{"num_hidden_layers": 15, "num_attention_heads": 2, "num_key_value_heads": 2, "hidden_act": "squared_relu", "norm": "rmsnorm", "norm_eps": 1e-05, "positions": "rope", "rope_fraction": 1.0, "init": "uniform", "init_std_up": 0.039}
Each number is 50 + 15 x the weight over the matrix's rms, rounded and kept within 0 to 99. Layers, rows and columns count from 0.

# layer 7 MLP up, 640x160, rms 0.153, rows 163-243, columns 120-159
99 34 60 43 46 45 67 56 81 42 58 31 31 58 38 37 82 44 46 42 50 43 24 22 53 50 32 60 36 71 52 42 65 38 24 37 63 52 65 70
44 53 47 80 46 53 52 48 31 75 46 54 69 57 76 74 57 41 27 25 28 58 24 90 41 63 53 53 39 34 50 43 49 15 74 64 59 57 52 34
86 53 58 55 41 54 69 39 49 51 47 56 63 67 63 35 47 28 54 37 35 49 55 40 28 46 43 67 48 41 60 63 31 66 45 22 35 32 48 42
50 46 75 45 53 72 50 38 29 74 64 39 36 60 44 69 58 62 40 73 39 88 64 56 29 58 41 71 68 42 46 93 49 75 45 38 42 26 37 36
26 46 41 38 28 41 54 63 50 71 61 59 38 69 43 47 55 64 76 59 67 26 14 71 58 63 46 36 57 61 78 47 69 40 37 70 48 56 45 61
38 67 33 51 40 80 65 62 46 57 50 52 39 48 52 56 66 66 34 45 50 45 40 48 20 41 46 19 24 73 51 52 68 37 38 77 69 32 41 66
31 64 38 19 45 62 74 77 58 43 67 58 43 40 48 61 37 42 53 56 69 46 62 84 57 58 44 42 27 53 59 55 38 51 31 31 44 53 65 24
59 41 35 37 41 44 70 39 38 43 65 42 48 59 62 23 38 46 34 42 43 60 57 30 34 70 61 40 67 59 55 34 52 58 40 54 75 49 36 60
40 74 62 23 21 42 62 46 55 77 49 53 56 46 55 30 23 33 70 51 43 44 20 56 58 34 72 51 52 73 65 43 79 60 77 22 37 32 60 52
59 49 65 57 30 81 22 68 45 83 51 35 44 71 75 35 72 67 29 64 61 65 42 36 45 54 47 69 38 75 61 50 47 57 52 72 75 41 71 53
36 37 50 53 62 49 65 59 53 36 44 58 12 65 55 53 54 70 42 53 46 65 51 58 62 47 55 33 36 52 45 32 29 30 42 59 39 55 61 40
58 33 39 52 62 59 41 40 77 63 52 35 30 55 74 72 42 76 28 63 57 28 36 75 77 60 39 57 43 38 63 63 38 51 91 35 40 54 39 60
48 45 57 61 42 42 43 40 54 49 61 68 62 62 62 50 69 71 44 30 40 50 19 83 48 45 33 48 61 56 57 39 66 41 53 53 35 48 38 40
47 76 50 75 38 52 51 41 51 64 65 41 59 55 43 43 52 79 74 57 58 68 49 54 25 59 46 62 46 59 48 47 64 36 55 27 70 57 63 50
33 67 79 62 50 53 45 38 69 46 33 41 51 55 53 61 43 41 53 63 56 53 48 44 54 59 55 52 77 61 46 37 60 54 53 20 55 47 60 59
39 65 46 24 20 59 67 56 70 48 69 60 43 34 63 46 62 72 72 52 73 64 63 36 47 72 33 75 54 25 44 43 25 40 60 44 50 06 35 70
49 39 28 63 49 29 70 59 50 49 52 50 35 41 66 55 59 50 52 63 56 36 62 83 58 37 64 54 47 52 70 54 49 65 52 45 69 32 40 28
77 77 63 43 35 61 64 48 57 56 49 28 36 51 38 46 47 50 50 45 47 32 67 22 49 58 45 42 45 63 68 31 32 44 48 45 57 37 22 33
41 73 62 35 22 33 59 38 51 60 38 28 55 40 43 55 57 44 40 71 77 34 45 43 60 50 31 59 45 53 58 61 61 82 30 55 35 69 47 46
40 60 32 63 64 50 54 53 50 53 60 61 58 35 69 62 51 59 52 42 19 53 26 67 50 46 87 34 39 66 59 49 34 70 62 50 71 19 78 58
55 50 70 39 79 69 26 46 73 43 31 37 27 63 38 48 41 23 32 22 54 54 67 46 52 44 52 78 42 25 52 25 71 41 37 73 51 67 56 67
68 53 51 44 49 42 43 53 49 50 57 40 08 57 80 45 44 56 48 41 48 20 32 33 63 99 72 37 60 67 52 50 57 45 56 49 40 70 53 49
63 77 27 69 30 62 49 37 57 59 56 57 22 64 69 57 42 40 46 56 43 71 68 45 47 43 45 54 52 58 66 21 59 46 58 49 50 14 59 52
37 57 71 77 71 58 54 35 62 10 43 57 55 60 67 52 52 64 47 37 28 57 59 58 79 08 66 56 37 30 54 68 52 49 56 65 51 38 77 43
25 64 55 39 45 55 41 52 43 51 58 67 18 27 54 58 48 30 58 62 57 45 46 41 67 67 73 50 44 39 37 67 53 51 43 41 39 51 54 75
60 69 23 24 42 65 77 62 58 60 48 57 56 48 15 33 43 43 55 47 51 71 45 39 42 57 68 48 30 26 41 37 47 52 52 46 77 27 59 39
55 53 40 25 49 43 68 71 47 61 45 53 51 55 58 25 61 57 84 34 58 56 42 41 72 59 51 45 49 53 29 00 78 43 45 64 67 63 67 71
46 72 39 32 71 35 55 41 56 57 60 61 42 57 37 56 41 49 28 47 76 59 75 22 30 43 37 54 42 55 60 48 76 51 57 56 54 32 62 51
25 53 34 45 67 22 42 63 35 54 42 81 69 78 29 50 32 46 50 69 31 70 45 53 41 58 65 79 43 21 51 67 53 51 48 51 84 37 44 49
39 51 40 19 51 38 37 52 68 35 26 34 37 54 46 66 68 50 46 28 40 53 32 45 57 39 39 34 41 42 41 69 26 49 97 39 45 38 64 67
55 55 58 66 72 51 83 42 40 34 64 44 45 39 61 72 69 64 33 46 52 27 37 65 44 33 39 42 33 63 35 29 50 37 39 34 29 26 75 27
42 38 62 55 35 27 40 46 29 30 33 52 27 50 36 68 00 55 74 52 42 98 67 47 79 38 37 31 48 26 72 46 43 36 42 41 66 66 49 49
65 50 65 53 58 60 39 56 39 42 32 28 61 63 44 52 36 64 33 53 45 44 64 33 64 52 77 83 61 43 52 21 61 64 79 26 56 30 64 58
31 56 20 48 49 43 39 43 62 52 63 31 53 24 66 21 31 21 51 65 38 56 45 43 62 57 53 59 52 34 46 63 49 41 76 59 56 21 76 25
29 54 57 49 60 38 59 80 61 24 63 49 39 38 79 45 42 49 50 50 58 87 53 25 86 08 68 70 60 57 28 82 61 50 35 78 53 46 40 34
58 77 54 65 36 31 17 27 67 55 64 58 86 56 54 60 28 44 51 31 57 51 16 61 77 64 84 49 40 27 36 46 42 64 55 39 55 35 62 57
36 81 45 71 41 31 60 17 79 40 59 63 69 41 43 36 48 41 58 48 37 30 53 38 79 41 48 77 41 83 38 40 58 35 41 57 53 74 52 60
67 53 33 70 49 71 52 76 53 67 32 55 31 39 46 24 61 48 32 43 46 67 67 43 45 68 69 45 65 42 30 31 37 48 53 49 15 51 55 31
29 43 57 57 58 44 51 57 60 49 48 50 62 63 48 34 67 28 62 47 82 46 52 68 74 40 67 50 71 34 80 71 29 35 80 65 43 35 50 51
48 76 45 45 62 56 34 50 48 17 41 39 42 61 42 66 45 49 55 28 41 58 37 29 68 43 41 36 50 77 48 81 45 43 61 32 61 36 63 70
47 67 53 36 58 54 67 41 77 28 53 39 77 66 41 55 31 61 45 51 46 67 35 65 53 25 54 60 74 72 70 55 48 50 56 58 43 64 39 45
64 55 46 39 54 18 62 60 51 23 51 33 57 69 45 68 58 49 50 58 59 26 26 48 54 54 68 75 54 46 35 67 57 40 52 43 45 63 46 42
44 69 81 36 52 58 44 25 64 59 57 24 66 61 55 23 74 33 41 43 59 51 39 34 78 53 40 68 64 50 30 63 29 61 02 46 59 76 52 62
55 38 46 59 61 76 70 37 63 49 46 64 61 53 31 55 51 60 42 29 50 40 60 27 23 49 71 35 74 28 38 63 45 57 41 44 61 52 49 33
55 59 69 57 54 72 27 47 48 58 87 25 55 67 37 79 28 55 69 56 82 74 16 47 62 71 65 26 45 72 43 31 34 39 48 22 50 35 54 71
47 74 42 46 25 52 58 41 77 47 26 49 63 52 47 26 48 55 59 54 25 39 56 65 46 37 45 44 64 57 76 37 49 32 65 51 42 59 70 71
55 69 21 77 39 49 52 51 68 85 45 64 74 65 33 30 42 51 42 44 51 52 61 34 53 35 31 35 44 30 21 43 53 58 68 45 49 42 78 16
35 55 58 51 34 69 82 40 59 51 44 58 50 39 50 69 47 44 42 33 48 35 32 64 30 62 19 36 31 62 60 78 67 57 62 50 30 54 54 68
33 67 34 51 60 56 75 57 41 72 45 45 34 78 48 62 46 48 53 63 47 64 73 63 32 50 48 43 64 48 79 76 42 64 27 21 48 29 55 41
41 51 22 58 32 62 41 52 36 68 53 50 37 43 91 31 62 51 18 40 63 42 33 52 56 53 66 18 58 55 56 50 46 54 33 54 54 35 62 26
35 56 50 59 52 36 35 40 56 47 46 81 48 60 55 17 47 30 46 26 38 56 65 51 39 42 57 50 49 26 69 34 66 13 47 75 48 65 56 43
33 61 41 55 56 43 56 46 40 34 51 41 54 62 50 67 61 42 25 41 52 55 74 74 35 20 25 44 45 55 51 63 63 63 43 28 57 65 49 58
73 71 62 45 59 55 44 45 76 63 35 62 70 89 24 59 54 69 41 60 31 28 41 48 29 50 48 23 49 59 51 58 37 44 43 40 61 76 54 63
42 48 82 55 67 48 33 44 46 40 48 53 55 42 29 42 36 31 80 71 39 39 43 73 20 31 70 67 29 19 33 48 40 57 58 61 33 20 55 56
59 51 51 60 45 67 50 61 62 66 54 48 56 43 61 51 56 52 59 48 34 50 52 49 48 52 72 42 44 35 52 74 65 48 61 29 37 54 65 78
46 46 36 39 37 57 50 69 57 59 42 54 46 40 50 45 76 66 10 50 51 44 97 54 49 72 52 68 44 38 75 71 28 67 36 41 57 10 87 30
61 76 25 47 76 32 36 68 57 41 22 75 30 71 36 35 76 37 65 43 39 78 38 47 54 32 31 54 56 32 41 42 46 64 51 58 80 56 61 42
59 57 72 22 49 28 62 16 73 60 81 50 67 79 56 24 23 35 10 58 56 40 46 38 78 63 32 66 95 50 52 48 57 70 35 43 34 74 35 31
50 63 57 82 62 57 50 43 54 31 57 43 73 48 35 45 70 55 39 49 40 39 59 79 66 47 55 32 20 56 37 67 33 61 55 44 81 76 53 63
28 39 47 48 36 36 56 48 52 79 42 62 40 18 59 47 49 44 53 15 52 51 44 55 51 63 68 30 39 48 67 21 49 32 56 57 24 29 44 33
57 48 79 87 26 59 28 36 50 56 34 46 45 78 74 60 78 49 56 32 80 81 34 44 68 71 56 47 30 54 21 44 53 44 45 40 44 85 45 31
62 58 34 91 66 63 44 50 36 26 52 29 66 58 30 47 53 47 35 37 14 90 18 74 76 43 43 49 51 57 45 54 52 77 61 62 40 36 46 79
69 69 81 50 28 40 54 29 44 43 68 50 58 68 46 75 15 60 38 42 68 32 27 39 72 53 30 77 60 80 74 52 41 47 81 29 37 38 44 43
28 39 67 41 40 38 63 50 47 65 50 60 42 31 42 48 19 44 39 54 24 66 58 56 57 61 37 50 45 23 50 52 45 53 58 48 18 67 62 43
48 38 50 67 78 31 85 52 44 67 54 78 36 72 49 74 40 18 50 29 57 68 64 57 40 47 46 47 24 52 66 48 59 51 34 38 47 80 46 55
28 71 53 68 94 55 59 56 46 31 52 80 43 38 61 52 47 44 52 51 62 52 57 55 35 56 48 35 39 57 54 24 29 52 18 48 65 43 60 42
32 60 32 56 67 68 55 56 53 52 66 47 61 43 49 64 61 37 38 40 58 47 30 46 57 59 59 30 69 77 60 47 39 47 61 62 24 50 77 41
73 62 39 60 35 46 39 66 52 56 59 35 38 87 19 73 61 35 34 53 44 44 48 72 18 66 43 28 60 70 50 51 43 38 49 70 62 37 55 45
51 52 70 58 46 58 49 43 59 24 21 32 27 62 53 57 60 73 44 60 67 62 24 49 65 36 52 28 38 49 51 49 44 31 63 52 66 68 65 52
52 44 31 80 38 60 54 67 71 40 66 63 87 44 64 33 31 47 39 49 45 58 45 50 44 83 64 43 48 66 68 57 38 61 69 41 40 49 77 31
61 47 60 51 52 58 47 44 55 30 47 42 36 52 65 51 39 59 25 46 68 16 57 47 48 47 47 49 61 16 33 38 79 51 40 43 64 66 46 64
25 60 50 41 35 48 49 36 57 54 52 66 31 49 39 52 41 40 25 38 44 82 67 27 55 60 40 27 59 47 34 43 51 27 42 39 47 68 43 62
33 58 72 41 44 49 54 28 73 99 50 59 53 39 43 51 45 60 48 66 47 75 52 76 68 67 50 53 59 59 63 27 51 55 78 65 37 43 64 65
27 56 52 56 39 56 66 40 51 55 47 43 58 80 62 69 74 35 67 55 68 25 17 43 64 53 71 64 35 45 29 45 74 32 57 71 21 51 70 53
11 49 42 59 55 58 44 26 53 68 53 20 64 25 56 31 47 47 58 72 66 52 73 33 73 57 54 52 30 36 50 41 76 75 37 78 36 61 53 46
43 61 60 33 61 37 43 38 57 90 58 20 39 53 34 67 30 64 35 77 51 35 56 56 38 72 59 70 70 59 60 48 61 40 54 36 47 68 48 35
55 73 28 21 53 51 42 41 19 46 49 19 46 54 68 40 40 53 99 57 51 44 49 43 66 76 38 56 23 48 18 48 16 54 32 73 37 46 49 34
42 57 44 47 42 62 19 24 46 67 56 75 66 43 48 63 76 42 39 38 41 57 36 69 64 46 61 46 51 67 47 49 43 67 57 73 44 44 66 60
36 47 61 26 67 51 39 37 50 58 30 58 44 54 44 39 52 55 45 51 42 37 45 41 58 39 56 52 29 31 42 61 62 31 44 73 34 45 67 65
46 59 44 37 35 53 54 46 39 61 50 31 76 58 37 43 66 58 48 35 58 60 39 24 71 33 61 73 53 65 39 33 85 28 60 55 65 74 75 59
67 52 83 53 33 31 44 46 55 50 62 58 22 27 30 28 51 68 74 63 66 48 44 63 51 74 53 32 64 41 60 49 56 63 75 70 67 53 38 69